python train.py --vocab_size=2048 --attn_scale=0.125 --init_std_qkv=0.0384 --beta1=0.95
Each number is 128 + 24 x the weight over its row's rms, rounded and kept within 0 to 255. Layers, rows and columns count from 0. Numbers have three digits each. The size before them is the row's rms in percent of the matrix's.

# up: layer 5 MLP up, 384x128, rms 0.199, rows 47-99, columns 0-127
# down: layer 5 MLP down (transposed), 384x128, rms 0.188, rows 47-98, columns 0-127
up47 098:106146131145145113113135132098174112132074139137128095083125138137119158139088135094121087137147164154142136155117132156134116118082148129125131139134175097085140132154128124142153179158098118076104159141123137080179130120177129095163143153161154129143127151186128098092160109134120123142126107132147149151150109163091126107148155142108096146121138164152131096093132146128129133120134
down47 101:136110123103107103129109161155097123127134138131120136152119229146121125127124098120138183159121126062148117121149124118141105086130142093138100117167133094117114155190116170169082143146105141096163136116133100098096157126103122118151140130162132100134104111136117098145104127142137154107116159102149098128125119112125117100098104124103123163110128095118114117143137132099117106094102
up48 097:108108164144169130116124119126117117113136174136112176135118129136163103146088134122118132138089111125126146132113133133102112103101159122109157146122120146154148139159150125176146107138092116131108148144114107158131116106113160136107134115107170161135082179161150131062126105083151100129130167139128128148108111136161092176082164134108181081141110133113138102151099146117120109111167
down48 095:104189142111095157131090144104150129162101170124100150117135137103156104120061127144106137115141116115103112081130130152144143157148089153106151118072129116136128164128142107159126085148124127100092114104096145122107179107115129126138083163115127167100191138127128121167121153134132148156105157116152116123151109129117198105111124126109118146127131111139118101117121139115145111119153
up49 094:109110108127105115139159172112114140133091113102136101110141135106100131091170094130105114129103094152143163193090128176131163117173120135089110128159119091130116138167092074141104102136130096144139139129118154147161154120152079140141122131122120159155147165168094125146117138099091142141159149116144127108068146137131099145112146147137128122099099131135159142117137103116115147139163
down49 094:139108137157126102124092191089164120153102153113158155145121130135121110153094176132127135064141125164149162125164149151110087122108153057132155145125167146127140125129147133110092107151127140118169110122088127125117112129105132138141101115124124129105079148118174129131180145115166117133129111129167150150111126133110105142146110090162146130143131112145150132158083091135136162113119
up50 093:172151154081164167143121106143136112172146089173132120086137153104103121102150095150105139142093153122124150123129150102166119109169161157155115134139110075121121172110140109109138115171153122093086138145121079102097098133144150124115105127115127117132120101091098109128127125145120126104147192138155137122120166131119166150143100119107133120103167140110128148128114154173140140103123
down50 100:135092115104109122103106152121121137092077152119123125143087067133144142119116177111161133111115126115148120131139106199125192179127140140138164103091147118119124072147120131134129122164132091148146155110129165128139180118114119093125137112137151140158157143171141113169147124138117135154131128136109124154148106126106108134172147087165103159120114111152141104132143132131109148147166
up51 111:135118124147098120100156128137135135133165131150113155138155127166165087117120099128132120154097117153078124116133106133125133095194116093096167178142158116119104133142126146115139123115180130122078142141170124143134139129115141125134104129080124148093178128113119118122107133110168113096155166119123139140121095136074117096141099116099085160137111104156142162142098133182126164148111
down51 108:139085138133177127127169141101161094120105152110128100137142132126116106160131107099122129152112100107118102085107145063108130140102113112109176144124129144127136109137181120129128154088126112123080120122131162157097149146132139124135139139160119085157144136158131158150119132114134079112123098121115161163129152105154133129136097076089131126135124071082106096130146114131131150067135
up52 087:142131140145130129108131138171116133126138118122137152142094142122167098132124118168121100142133162163148103157092131122157152125132108087131174097145139132124070131148111146112126157150186136181118203144144149158154125127093114157096141092124107101156113156108087105087132132099133138146122155087108076122091136136129102142153091157147101139154141129124100129156126130138143159112103
down52 099:129115135121152117104129093119123103128142110113139160119135129112058095117157144107131117149131168151131112130177115069117104146115148170130130139128117101131104146144063100105135162146086105135116123169117119136120121131138113137152126133086121141129091162154165127140068072106139140100094151149142118162154152118114123149107179117105130119114110157171103134143131143175132156120095
up53 097:156159092058146122122119119164154173170150112105114109111122111115128116098120145121156102133107118154122099145120171156141147108133123112124134100140142119099154111079109079141131110113142165127137137175124100179139144154089135137146131116078073086094122139100132171153132112146160100136126144107157148133108129178123147140119127129105147123142141128138135120101179094128115173115128
down53 092:110113153129117126129145118134140137090133082127143058115156152120114166121140135134090115110149179155149086091139157151142135131147147156103138125092146176122133162153129181089187164139135124123106144120113162121089136113163134131118111184147153138102130115104117126085139130143095125170129153151155142141090136130148099153112109147139152156129116152155168160152123151136111149144109
up54 100:116128145128083128125131103139113156136115119124144150114133141105062119160124125109131129161143137117110153146104149138116119107066091146130144116148125155163138099126146158093099161172153071122126182096126148151112162136139080109138131086127105114109151113126122157134113125158114104098155105177097108112095144117157137131126102168130106129080152145078098137116117152121160157157148
down54 103:108107135122137125120172138106164113129122063147132129139115131105135137127126117096084152104144094153141123110135150139157098137119138101153111120135158147161101141124063181130142129161135147077117117116136101111132061095127118106138184175131142115090119089116119150138118124143136133116178105115132155139126107123171129125097098128137125143109135098154140134150098117134143086094189
up55 094:149144063149136122136142125143148202154141147137143115093183147150144141096131141111125127127140114120095112151141115193181133112118110175156168166092115134116110112109106126161139109131142077153164101092133163128111136114110108127125137114107108148113176163150144127106129181120131141151133101126120094115076136102094125118124150143118122130112095132141126130123134136115158094105152
down55 102:143120106129067135113139151125119104098112117119114125146172138128116164110135134148130095153142104113103129130148118146088116150127099129096097080145105091139093123123112138096113115130117130145150099208086131161149130111111136130127108106136106163130140072100095164098179131141168150129149160108170107167181138135137122150136090157128124170151125114133127151099154092128118120141121
up56 090:124060149126094108159149128096089122126102134108143114127068084124145098143158161114132150131147165091145112128116122147112117137106180145130096093144153104150129080180159134160137143148073097133119107129117147121146131150097134092144129161147108140112135128158123151165109094108167118138101123113114089091109117126122107119108101100142139141114125151155126086146126125084160110138143
down56 108:173170115094103138152132119103154069160145117146119156141147171157101157098143142102092133109143133144104131140133163073118095104124157165144170170130101112112157154124151088145141127095110124121163128085127108133094143139155108115109145097168125112128141161094161103113105094139109141144144134124140160130157129104142146114162137100139120109104134121130128133107160154143101141182165
up57 095:163107114162121106131124101106108104133165133105099111116107148141145128096139117133096157121171159136183145098120150103153113113156134144115115108114131123127126142125107079113087139169131120116121161154097076168105148129136123116140133178136157144144116114111137131104191120145123135124132132160139157095117151158080113126133099154108160084121180095158162103080152134118090117127109
down57 090:130097119161164134127123128117175167102074137163138156140100142133106103131123084124146093123127109126091080101113112160116124164093133130134164154137118090102117152157077151130168137105124143134162124124130148159146096104104130173139099111143096093119103147139107165121104133115140107143129132157100129162134100112113124147163110118110096107143100124100120145149154151084165140154074
up58 099:117113086125128129106113080103157113123139131159127116134149116158092091130117122113121179149147129127089170137162114114123138113110098136138179141110155109072074118154152137119151110161135111101129110138146174123163102113167146167133139119132163113155141178120112169138140118136138127140119122127153100129120188107111129171114131086114140114091097143105115080161105150121159113134097
down58 115:143176129088154117127164141166158113142091131106136157120168140173119095142165124116191165130164102132123121137144079134132076108132125139119096123104146095152118142131153135106150119115113086125127067113129116162115130132127133107113117155112130119100078167153119110137145156093124128112089156116151090119146142122111140151118108111135175154138144117113145127133094089096081122096140
up59 097:134094183156110135119090142093139140112116138150113140126123101142120129138102145168118123136145142127122125105155158101077153100138105170095170116122106117142121102137163135083067149125100122145136136093120104132125102147099129114107111166091113087160150125159136102157143084143125139170138134100116143125149134185111145100123130178142103081135128128106140079164142134091158113120129
down59 105:157145129152112109114088109155140066168144099135114127169134112114106144114127152113117124121147126153144142139118161138158129151160140140180118089130164140142140101111108172094091080159172152140179110182141128115129099113149123118106102104172159119075093122108125140133116151137107111111108147120128147116120129093120125162116129123144139147131131116172137153118125126111133183189125
up60 097:111114139113151122127130099102137115104098132135114141137080094092142108097162120105116101130098110163160105144124116115157157103170139136130134144135161132123155079125132119165108161166154109185065122140115143145107118132086080141148144166129127147124117115081123182119106146161143138124153153098148110126122109119142179083124118124125079138135087135178113134136149156111115140143132
down60 102:123140108136146173145144083118113120130098130105131144103097077106133149142161114125114113121130158102148124101106116146145130111135157169159127166065148098130119127126146156129109098139146149136156126178087111133131121118144135105130098132144126136161093224081125130157126078166112178117107111141112098124128137120144131121108168163124130131128090100157140114155137134146101127105150
up61 104:136133109176156142076113079129126120173129104101172127121130143094137099164101075170130186103124128114130116125114159113107116110094153151118092098136097115125098118112121116117122098134157099108147085154147113136112128133126147135192160163148120133126128114152130118151111129118151148169103104171133155188159133128106098105098111102138120107114162121115121129145127079117133111134138
down61 106:146141102124137136092149115142094113146116119153111112115149162108143106099146091135100176105154127126138136114086163089110106149154178151129142150155108119109144125146140084114090090115098124080158102140135164113092083163139117128166146090130179117160140122148146151130111109139090127112112110138104127157147154138113101146134131107114130107097136095137154084105095108067113104112121
up62 104:148130125164145180135145102151096101121127151146167147111145118095131131106135163133126145159093145159088133085103183112078146104107178153125118123115140135087102091104115120100153137116120137113125167136146102139140078146135129107142109175100108127133127114134141170118141165153120119126157162129148132109105115165132161099104114124067151139105160113161109069124120117131134125156136
down62 097:134159118134135129129116132078125114161090101113117164153132143137140120120138156169145140130131122125147165131092190113123149130126147129104111156116136106127103158122133139134132133142127109138167133125148125112121131136125122114127084154134148093037091136116152102127133137136099122142117188164158113091099094149128175127095110147175138148077119173094122125160126088119139113180152
up63 101:118144100142111114123128140088103068138177133128133137104139152090089140134149109140080128110127131116126128100134100070053146115131083125130145125132124101107107113115133146083152082144083091122110107120136124136136153092164136144120141113140104139140140140163169091103136098142147130097191134117172087146127131136136147169105142120087124125112140131156145141136159125086128133121134
down63 091:128100136111139139133106158126143185086099130140103183143117098179131110135110160145148119138123141095109132138139127144160106116145163129107141130073138142102132092114112120136185129103119144150114108143133153105107144097086134098140119132110112132082125102078109155151163113098129139150137117130175155150128132147101136083105153121172122105102137180109136111106177136149125140169091
up64 102:081131122122096106115144136086101139136159129119112132134135147145124119137118090113133133114111117142132119120160121123102136101128103151143149139109128122153145153087139130125154096153134076137200119160081115154134174087104136103092168100120059141146084177152144112123120152115116099113146149135154131134095118125079182151119132121135098128118149147185113154174138112137135122126135
down64 104:130141124127139092148066118191124153128160120098094134122120164147118151138127178115104131142116136121094122110126149120130096143151141137123126092144135139115095146127111082118133119093103159131118138187135119098175179131119144138146183107111118175143122125087117129172128117126145148089152134114140077130103125099124122144142156111147098159149177114113127091143100133151164117097159
up65 102:139119144117143136110093101156120128116123097110124130133108109120118121127145116116127173086083140113135099143144127099112135122122140146151142120151155131147188078152137080112105124101183107139137173156110109183175104162116126169138127135085131112139164137108125109146144160130139116088157105180103107096130150179129108133123144116122094115124185145136129116110177113126111148111161
down65 092:128097120105096126137118092108100124145128200134144148104124123117127142145151151164158164140121106144104112166131122124111137141136119152142101143123111133147182113102119179128091087159093067139151104131161108138082193088145148102153136124144160128147118138145119161104188127122098141127114169128130097145146148096141125101131146129130138146135169121152130122152118111163102123099155
up66 112:133099156089141133113146099118115130139125136121131129109123148129151109135144158139108131161141116106136150128119168100180099117117121132124114121089159124104129147162099161150158113104115121123124142089151155109129144134103134128124126139127118137140124104096147090111123144111216085137116141097091166125084120133108157155099105208155105120097142119088143146109130127091125129149202
down66 114:143159165132123119159142144130112107158099152171107091096139137150119085081108150166139098076119138114141134150113148100106130140172121113126118110148099126113139128117157099126142122114096150128145123096089156140131121097156109132104146136127151161178140125153143102144157110113129102142133111151126123100080154153142090082166141146110114138160147149064117158134108151145102187131096
up67 093:125156124121122123103128114099096109143106099116127107120127138145108136151122134107095127158121134119133121125166149146121149158116113180079143139113094139058101115133159152097127151160146115136138129059137141165119124127141140108178160118183156097110090132135135137158106096173160124143105165100117118124158130138134120068104156132127099129129101135140071136166140180127116130120121
down67 095:129142128098133151180131107168143122098119166109066067136135139156102120121138129159129134118177126129173124121131167122099124136104123130150086154164127125120122096142103138136111121130135146093140108125092115117115130139163152099087124170083099077086132121090131066064155127115136109123135123077132141129145137141137161122117150116103095124105147134157125136116114126115127168143131
up68 103:134126103184127091143189135140108143164135132129157123115148145110129163144143114111144133095068106060154103136142127134092100118129146134106109117111089060127106124131132125138099147131151136122123123126149118117166139156135091112123126123112133068132132098096119092129109097123104135167154068108101122108150127112158141106152135150114130120133127144116136104163122125172156179127166
down68 097:094147190147109134117082142119169153110166103102071129117158105149144117150081117103138109141112116136133066119127134167159124125146170107123121093160124193128119110103148128137141093143105138107130153126169138103123107181144114139149103176154137151097169113106133085135153122149146127107156129168099135103121134102104136119158158128136136110106136126107137119142139105130142103149144
up69 103:184143090142153160132130083156104130129125122104143113108129133190110135111126146063132137112128103126131177101131140132160105137154098158114107103144135112173093167102071143089119111120107106137089121141090073144130134133114116139130139144120099143158151153120154114150166133161127132093106141103142105142103167112134122127126155101133071123142155153094138113115118136167106127141147
down69 089:108128136155149092102149135115110115125139110152151134118123130107127136175117184143108134108147163130128116082159145127135131139084140127173146102125124135111142125139137118123101176143151136112172161143122112102091159124133121166120161166149163105197090087092187126093101162119105113159153154149116135083137122146117150150143146144098152107139082132109119128132088137100149126153115
up70 098:079125160133105102124076138095100153087122157107135108145097116140116131169105182126143116169145158137133144124142139161132147154069124151119125115108110090151111079157104133156101100179105163137142114121142130152124150067112113115137145100119080132162110128142130136086121144141145131110152103090153098119104130113140146104171148139120111122122122140077137118139152154157155123150133
down70 113:115117168153098157117121172139148105171131112125134120145125121139135162159128138168103113091160129126120130114136179107123165155123115120141111130126101103127128090096175168137152140125136104147164112170130088102140164129086166149147125133109124112154104158116085119139183123119152110117126142108096109155170099146072112117123107112121080137149068130093143133105137113099144158132129
up71 107:148158157091143113125104171160165113161157105092129159131128114126130147105139118115147145169137106098166136107114096110134138096169139134152142161109114110060104127130132139127078095125114127147091114140110151112150145137144140122142153148084099148120174152125145090083091109089149158162142150147150153112112101121121146093112118152104105138122127123137065096138153091136154115133128
down71 101:108132099159116142181093124161112127149171140117116148129122179165125122105148157133069120119103125135109126114113171159146104123149135153110139097140111154154097136152105170122117203150157127136159154103121093116128109117134182153103119144134123152122104114097180164163092130120147097106142120143131119147131142087112164160100138140115145149153177131150146117136130108116127107154118
up72 099:125078151128131143103146072163115138081156156093133130144175126132153146133121115116147127171132167091106112151116144137145135104160124100122176145136093117151120126136083155147089120155130131156117116101136161118138147130112118101153133153122115138119151144119120117119110114098118132156131086120113137203121117114107128168073123120110126121126130180170113143131106081094186115151125
down72 093:115141115145115114131086152129151108174129101106120137143106167127124100106133125134144158120134144108148150127105141105098117113103134130116161119183093163092070097146075114074174140121178143110097118119127144104157139116097159131129132114157138157087099123141102169146145140133081153112105167136145146087185126152140116125141156149171140147149109110129161134129138114128108132129100
up73 099:129177122131156121150117118127179112102090155162075121096095122148164110130110119120163125138064154126112094101189124100130110128102124166121136141140107136078135155112118132138094130117140133101129106162173134121150117138126128138130121139137119129098121140119088137118081109106109149132143096151127134083150100146071122094113156158105165146164168132112116101141142121141150166096128
down73 101:087131090125165135121116116127077127121177111139108146138166103117117153099136130111149155131165144102191129137114145098150116141134148170139156123129157132115138149153140122143111178109127098063122101094108115107085154130151133157106118144142158104114115088149139104144145107140153100146103083145157089100103109098138134129172137088147140122121145108165133138119129140156131169082112
up74 108:108099142103121097125142094132148106108140141126163131115145101102127137139136168111121129099131124137122145178159124134146114079144140143159140106091113131144122118142172178146121118163118093125114118137151078155123147107140176124155142118127190083156107156111112106110087122135133089146168114108165128125117093158131186124089095115104109140095098148139105155139149164135143126090094
down74 104:094124102119120165095123126100163104135160129103104125137117125145113090147166093148162126104114101132107142140112141135119179160128119119170179132086140134156133128102133152123156138117134122135127130130126131116094119195111117140126132113133096144173132137125146053120130130133148127168188138099106087141067136126147139148150128127138150094173127112131128064153127151109101126098123
up75 106:143135147118172130115121141134155119187118142096167121154159096166109100177117112118130121108148109159103130130113115106139096117135149095094145139114137117088126158109118122112141139111153095145113125104169170149136092111150165147098171129097107111096144117118081161114102121147115114114145090153141121137128148120098130154137129118143095124174132156107161176095206126102136124139139
down75 100:128161130141124132139130110139100173159130165117097147106175147125114119168084108127096101130148124158076110101117154122160141101132126140142138125128118160165147116074132089135103079131125072126104136117128120133130137096109156117150108131198100128114157122149152117113113150120137137094148140118152162109135122135122168166099093100160141133095161134185154097087129143133142118117110
up76 105:137170139126142135166173109129150143156163164093128128124101117157126074146132109092136167134124160163112126110124140180139161115108143140144117139146116156138091150150168100153103160113148092104121091110111097154127111131094142130167139123130125097082080152086166129122169132108156137112127088150106119143138142130103110129171100125128101145156098136120096149124132132153125118065127
down76 112:082109127124122150109102120111147114126073118116122136098119118155122100134140109134091103101155119150098131184104152119146146139145149146134154147106191166133173168155112150105105097126143167137146137153125134180112113087133109099120170121137140086079109146164117116101102143128141126112093166116129090096101118117155135137105162120143137114120137155150169118123135122097129063127117
up77 090:183173107135122144142124089119151137118136121119149130105109092101125118173111103146118122149148108114139151100177116130146109078162169128107116130118104125091085139126123125117116133120085133134094154120140124116128118141077135086137142127115163076126127107161148100128119118151123095123141103177150129107073149124145109115128134124142162157142128100170141082156067178117145126158134
down77 089:125125180160097140108140135114118116137122151126056137141114113119112150123150109103095149138140116119126108143165145166159109139162124131091125133121133117170114141141132106127118159143171119066123129174179125179095131157158136116135139138106124137081137137139155131138145141188152147087124134131110159117159151132132134113105132085071128117157081156132159156091144103139128138096129
up78 111:142140111124117163143151110119124114092105138084143133160161120136130141112135132105155160130135157107151179150111109147087136079114133148088115127159112118140119095141158146137135103092111108117149151176157105163160101112097123104136139094117119151157114096125137084084150162118129140181113064130163099103155113119099157150140152119151108131125156118131124125077138139109097142154173
down78 121:127094101168158157106142107114095158103134097108182147148111130120180132120131118131143123124134112138136134113075124121153138117138151097107082123131136163116108128071127111120139137109133108119132152118102116117129140181166113118112152132179136100138129154125163130113152119105115167157131111142153100099131100164132075182098105160086147144091164121156117116109111160140149152100164
up79 089:137106093179160122163151120179165114150162140095126120115095133100079109121176153163166128150157122102131156140104136117148142102182123143133088112109120135157128110102180162137128154093116110134149151122103175108122089133087145129104124100140161120090114183122115114139142096134129148103117123132143149109123126148137135122166131101080142098120099160114116141118111125152101122102128
down79 087:127128171114153141172125116131107087160149125136127171128125118089142141143081116132133134084117157122116140159122128159105120103041082081125101124156117119119111113139134155111111113168109131120110129127152149113167171104125138161117103137087142105131145134160092134109129081081150098123146085136115150164131141119141146125130085089143119111097132134123128173133128085154125130098135
up80 110:111105095159160124150122123105093092129159119088101115148109127182114125129104182146123120174101132145130116147137153127115150137138127133128134111107149171095162133143135145141109103127089138198153138118161116163146127129128098145163170120085119130139128110159131146154089115140166128117137082145078103109069102122106124128131164096153131157119166112128128120136152096150135090119107
down80 117:098179133162112144110115080192103120148104150095141128115107143088107125164089058121122187124086116132128134124152112121134144137134117126128099111152107134082154138135132148110161111140122129133122159102145143146124143103081132122159122140128117146126101141123145105108096140103133145119086171158126135125144151138155173139123153139102185102134106175110101125114130092097120146118163
up81 108:099134096137157099131137169152114138117092171087094122132096150149115115187146121148098103141081114108130104111135118153112113147103122163113098146145130113119117163155170125166151089178106092114143137139111142130159118131101154110116166101149099154140159170149118153073108129082101140127141129098118099098134135163105118105108144148116165117120140129124137123147151101115182124108135
down81 123:144097123086140120161139128147120099153093126132152124136103131144157150113122136154150104165146133081126144160096096102072135097097107135147164132122126141110122135142150140126169135117131105161094096149166150125068138076152098114109158098162127136160142100134121116123130090170109107127097154119121138103115143150113114099134164172071151122149085121105143118104156129157097146151137
up82 092:118141116126108114112081114130142110117119117114133072163122124139155126147149138146171132135126115132130133118158089153081110099158120133122123144092085125138104116163126141136102135151106154087119110100134132173163138137166127114112108124129109173113133135183161128124157192089117113182131140116168123186148130072147104169138120161147131154126158123124140137086132121107163124129099
down82 081:129128142163124114133127149130165128145060129122081088107129138162114097113110114114124164101122146105144160078100150121135079123138174141129111108148135160152100144099133123091153153149111148153164157161170138134135155140152122125097127082160105121071137129089129117139126120152116123136114152162106128115118137170133145109124060134155111102141107134108081122157131107173123113129117
up83 108:113122112133114111151122101108113157100185155126112115143137087170126092140099153137121152099131095151149147138118128100136113103091109113128125116124125144157138116145115135155119162145108117123112076105151098135162119111124137084118147115151122195100085126140194100164124113145127112135124160161187138120142126123108150103125100147086095148085125119122124134164096097139173143168139
down83 096:115161113157153130105125132140144110178156141132096128139095130132134145125153126141124174177126111171173101148116087139101129161163115116109137107156152136116117142156106096136133118127153125110113100104123095108173114124105120153094136094162121104143128125125080063114139167093136110119128184115112144151133183104093138118184098146145117096149123095121147106121142126166137156112126
up84 095:127136143116158088142166139107148148123128136118130172119134105107091105127085081139142144103116152142139146134119126147161146135126144186119144113112155084161136113183126126180106096113143124153127145143141158142127137078139160117142083119106166128115151122140157120110161107093140150124147141123117139053102128167136121126118172097139125127091132132086091096120123154135108092159095
down84 096:151119101104140109117126095113079134131155100133108076128158135123106146126083156180145138162139134079132113152135140116096132133135143080115102105107164126141113160093153147123114163140116131123184114124136151104128126137137109152160137097130140141117137139145130134144126160102149179138147119106146087127126127095144083132148143164100080076171167083151141167159119160121117122107120
up85 101:127102110121128180120124112138125174114138137127121145143113125138103172188095146118106099141087139110149111105099128089140137186135101183130143125127099121108114095128139145087118166130131063121133165129125106097101123131176137134103149143140130145099130147145127107113146103110171113108126146086195109135136136113128120137091098119163142100106138182157143128147146120095148133151120
down85 103:130118096173115103127126132126149109167140134102114116158133164136146105081181119090142140167129144117100125142127105134109114110117128099081111179138137101118092112141090172103131117139153146142111113118128151111095116114095153117126113129110131174130158145157122141130153148115130155108112105100102123067099100156123161135163158200133119108155134082098103141133146144139108146085151
up86 108:116167119138142132123141161134155093126128127137126146140110140130127120115134070139147139139140081168149137130148137119075121167129169125138156188128108142121152086164128112128108131159134108132147149172160096123127125091115128118090143111113145123120102167174146159087098078089156143149118126113135113148162079094143129136129131093123086111146157142112183145110084093134139134137112
down86 111:109116142101109111105092151137162118110120117128079097132147077120144162135108101169125173137124126161156121133143148121118115162138184160147162137132103143121119140104151127109096119115143124118109129076155151133081150127137135120127117179140114111090131132157159139116137076189117119160137133120156144124093092100149117113107110121149117090108165106062101145110110118105105151141151
up87 095:136127140164160141147139139121151105117139126145103124168124155145170112145159142136124107151177104109185129152139174142164118142133171127121111138107144117115088163123118112138092162113151181163086126142142125101148121109101128123116134139148172148111120191105141094108149110110146131120136116100147130097140066150105099146095136167128119133124165093150158164104094152124159114124153
down87 095:146141154129150136141128103132131130153125079147151122097191117088106120108151142116156144137131135104122168134107146121133122134125121126154114120075141124170146151074177121118126070115121121093165148133119137140104144141125133130181149107150141113071128125138149097146119124076126124162139115085112156114121125137121123124126143146133156135074131173129071109099187096133113118164116
up88 102:136126079147108135143119103122149141196116106144147106168093118098129109101142167154161138136131154089126128110124166110114111146152123096141151140121159100108151096125176099133142117097130144135100158182137113137177127157116078140110151087151153124125106144106125095129163140104102090124115161092137129109127124136116181155126113101119164159142091143094110095129107134102157135126111
down88 085:129114148123131151126145129170108118128198121150120109086094146177119107151104100123096134109138083172112110131102108143124107138092101065108135115203108132133102142120122128135110121092135154172131132116095129117165107152138129175107115097088098140098149128124134170122103112126088123129107129109081104113133162107157101135150127131119135113163152122167138122123106120158098129120147
up89 118:098092138085141131123169153114109131104112109093119148086133184122136134112107137091129155128109081103150115145154120124131168130108082155117141127115092133079124120094150114124170136072161131109142127111098134162142121111114191132105115184142133142122096125126136126128124164108132138130127137117076143132113100137145146150127117147121102118133121115164174111151060151106127166106137
down89 106:147088149106132142109090141053135118091145130159102130091172156112119145136115128134159145164112143120115125125093144116098134117121136133126171139138154133103132169105099074133130121089130111100174128074084102118161142156135123118120139147131127148149120133125109131116078113112118086107108107098126134177086170144128156100118109094145118138120132081129143096151138170134112133100151
up90 097:112161113152165110125099148133142140111201125146146139111076142130132129127159152108077179111131117145116138148098101098151133097122143102111129113103115103061147116147151091149118135117120075105125133165136150112131108158160107115118189138136158143128144139127113058139116108159137164160105142116148127167126097118134128155120112133134092158136142130153148153140142100121127146147093
down90 105:125149131122163122063171130119123151130129144141111133148167118113127122102128133087092141178150188144154114119150155147157101128133163134109120165167160123133124128107117130103131075072132089098067097095142160081141108119134162126107106146108106118078121156159173130132112132128132141108118140162140125127144149145124104137079123106136145107104135139087117127154137129106128131108102
up91 105:118086096122114148146143140092126105126125108132131139130122093107124089147117111183151111104114101102080162198097101199112122125156136102131136105114139173105137170112144142103128116112098123168103174132171143105117151147105181145142122112130114123134115162113132116127107122135102081090099133155132143163126151119167123126140136111135127127127109164116087108157105165142141142109133
down91 110:166125131111138087110122100145111146123102176130128152142190118114122129134126154156119119101118170129132171116121158117159122107114172123088108127120131140129149129119134115132099124128133119145142131115108177124114143101134115138107100178190121108115159126144106134113073098144145146143137116159119137122114106116121094142088184128106149159123169096103176141108132149158058118086103
up92 101:136151119118155144155122110175063134130133143113098131113118115149156111123127112185160154103134147120125125092125098120121139167115148161151143126146109108126138131187110165120125105130118110166137170094135114144114128146132149127078151107105158129171185147162124129109133083124158110120129117111123131148129131161133146155116096131085118118140114084149132094123185056143102116134137
down92 095:140162136099130128115154163148166119153133123118118106123157101173085099077151138120134188114119113139184131118133155097138118130115144115107101162122094112133126093118131113141098083133116138121169131111137135144112144089113107088155140096122154146079106099108118089178131138092155147172113119156124158149115150135126106090124149108133173107171130111127137134110116171164127106115103
up93 087:136150142115124125094149148140169128120156119155161166097102146131154127169102137096089120126116114136132190122122136152123124155132083164099121098129149150097094126097117126135126115154130136145112133177136125142081117143119098125172110116097115131174146113126155158107171084101126134141097117141171127093125093119118149119148086122078135100099114171161129133130190138114109136100116
down93 091:133121070138119185138136112093128143147117124167102156146109146136146096133158171098131139129145109114147155117116131134143108121153136142106120135179147107105156099123100167148144176121155125084084125136128155172146116113165164122147108133134108148117151195105130144088135126114106169136104094147166128162153125117111113139179159099139130092115141117163134098157122115150109113123160
up94 094:123119119133143129098135170116141118120098122106103141093101127139162084133124126150114137118138094124092109135131159146139136114117076118090112101135110150156149086110163129097102115134168118142101124149093115125159190167130155112144135114163111144115070150107092093136119164125156103127122122108101164135138107153158131088126122067137153144147111167114118109136190162112117147135097
down94 107:167153163172148124121105108077140128111140119096145123111117092144133140152124117125127121092124094105113144129139134077123092124146093134134102148125114093164128154110159107158097121176109125128159137117119130144115148131145106129109158122087137116093126054144210124105173162103140158135121170137105110139118139124173112097113153091103155124129134132163092130135167118127126138123112
up95 097:145175143156139134157129110135147111123118126131177100091158110136114132108170162127149119179116144140131166127130153082112148117162144102150147157136144116111177127105095118123084143130143120130102111117169139144180100141140129121117133126148129151184142127103127083145120096125079119121147112123158124176113158127107100092128122136098145096122130139136085125183127088148109185123104
down95 087:111132115127110105123160146129102102130161107148155120141078143032109132121078103097119136126079134129109101161155117127132111141126122146092133088112163154156126116109092164094161104129118095161110142142113153105139143136100102107117116123128150091108161126126118151114110122179124139157135129116128167162182119114126138137134108144117127095162099106169127181111144123121161134131148
up96 097:119121174157083142162114131092138137116071175148133158135121084113135106135139129184164162111099135123132116107133152185133124126118133105124126147114143147130103093119109105097147156122155158108116122168136156144115151106054108132158120103132165124139133162122126121128135144101170120157136160124107110079135120143135119118140125135146099207159095120133117123086120132142129147135108
down96 096:162108108115146147091135119114132162088141121103140169167100157139105147107149155088141107146140088173116168178148112137126123101140103159092148136170136116110130130177116107171147155136132123156128136104144104108185083136126181123140123133110109129116137127136114113081097129082134139126135095080119143127107128098143155116146122122105125097120144148106138135109108099116090097141179
up97 099:104119134158134126172118126136102143119142150124103154109099195144117167108094107105089118162104150130078104102096143152123092134094158129133083141122123140142138102124150116172107109145134140122123113134151068131157113122128123131093140150101103158155129142119101129089180113135143141099164091127114124133131108116130092102100117099055168107152141127130097142106120109151163124105127
down97 103:118145157117152152117137169143141113107150129154129064165140157122143141133151132128135145152114120149156120140116131150139138119135143152158128111125138136116157160091094127109169102091141125157122144111079133091100087130167128157141124153165078102140144133158130126122116138128108117125168172137157175146144147107105109127142186073142108128107117183103153125152141145065137112165141
up98 103:141141146104093127120151087105173141142139116135075137098127101137123100122138101153128125131080147110126153104181158133102132104161161148140109110083148154134141090137099160097122110147119147152113095131127109130145117160086134126129069122115121158115085101089129119119122147102118158111170119153111183150127102114158090137152169180101125145119144136132160130102140097115111159119110
down98 106:113134109134159120118166153226113124090148113156101137120156150118195143127128119158158141135169116093135138158128123117147130115140131121093152123141144134105122150163166138128122117125123147148128118135107127107128122062120128113163138132147106118111127152094187153156097129104121122113113126113135095053096145116140093154122122100116148108140116120155086125146106145143151105113091
up99 117:139119126116139089119131114118144142131135157117122096138195129104133108143132120171096123131107076159191148125166133162135111160120176126152130141127117078108142132112113132134190081107122140110106142112104126122150094147141142138180120163101116135121076144071120111130124115102129144129087114109111150126083139113131095125134071137129124134142130139130148166078115118152148128100128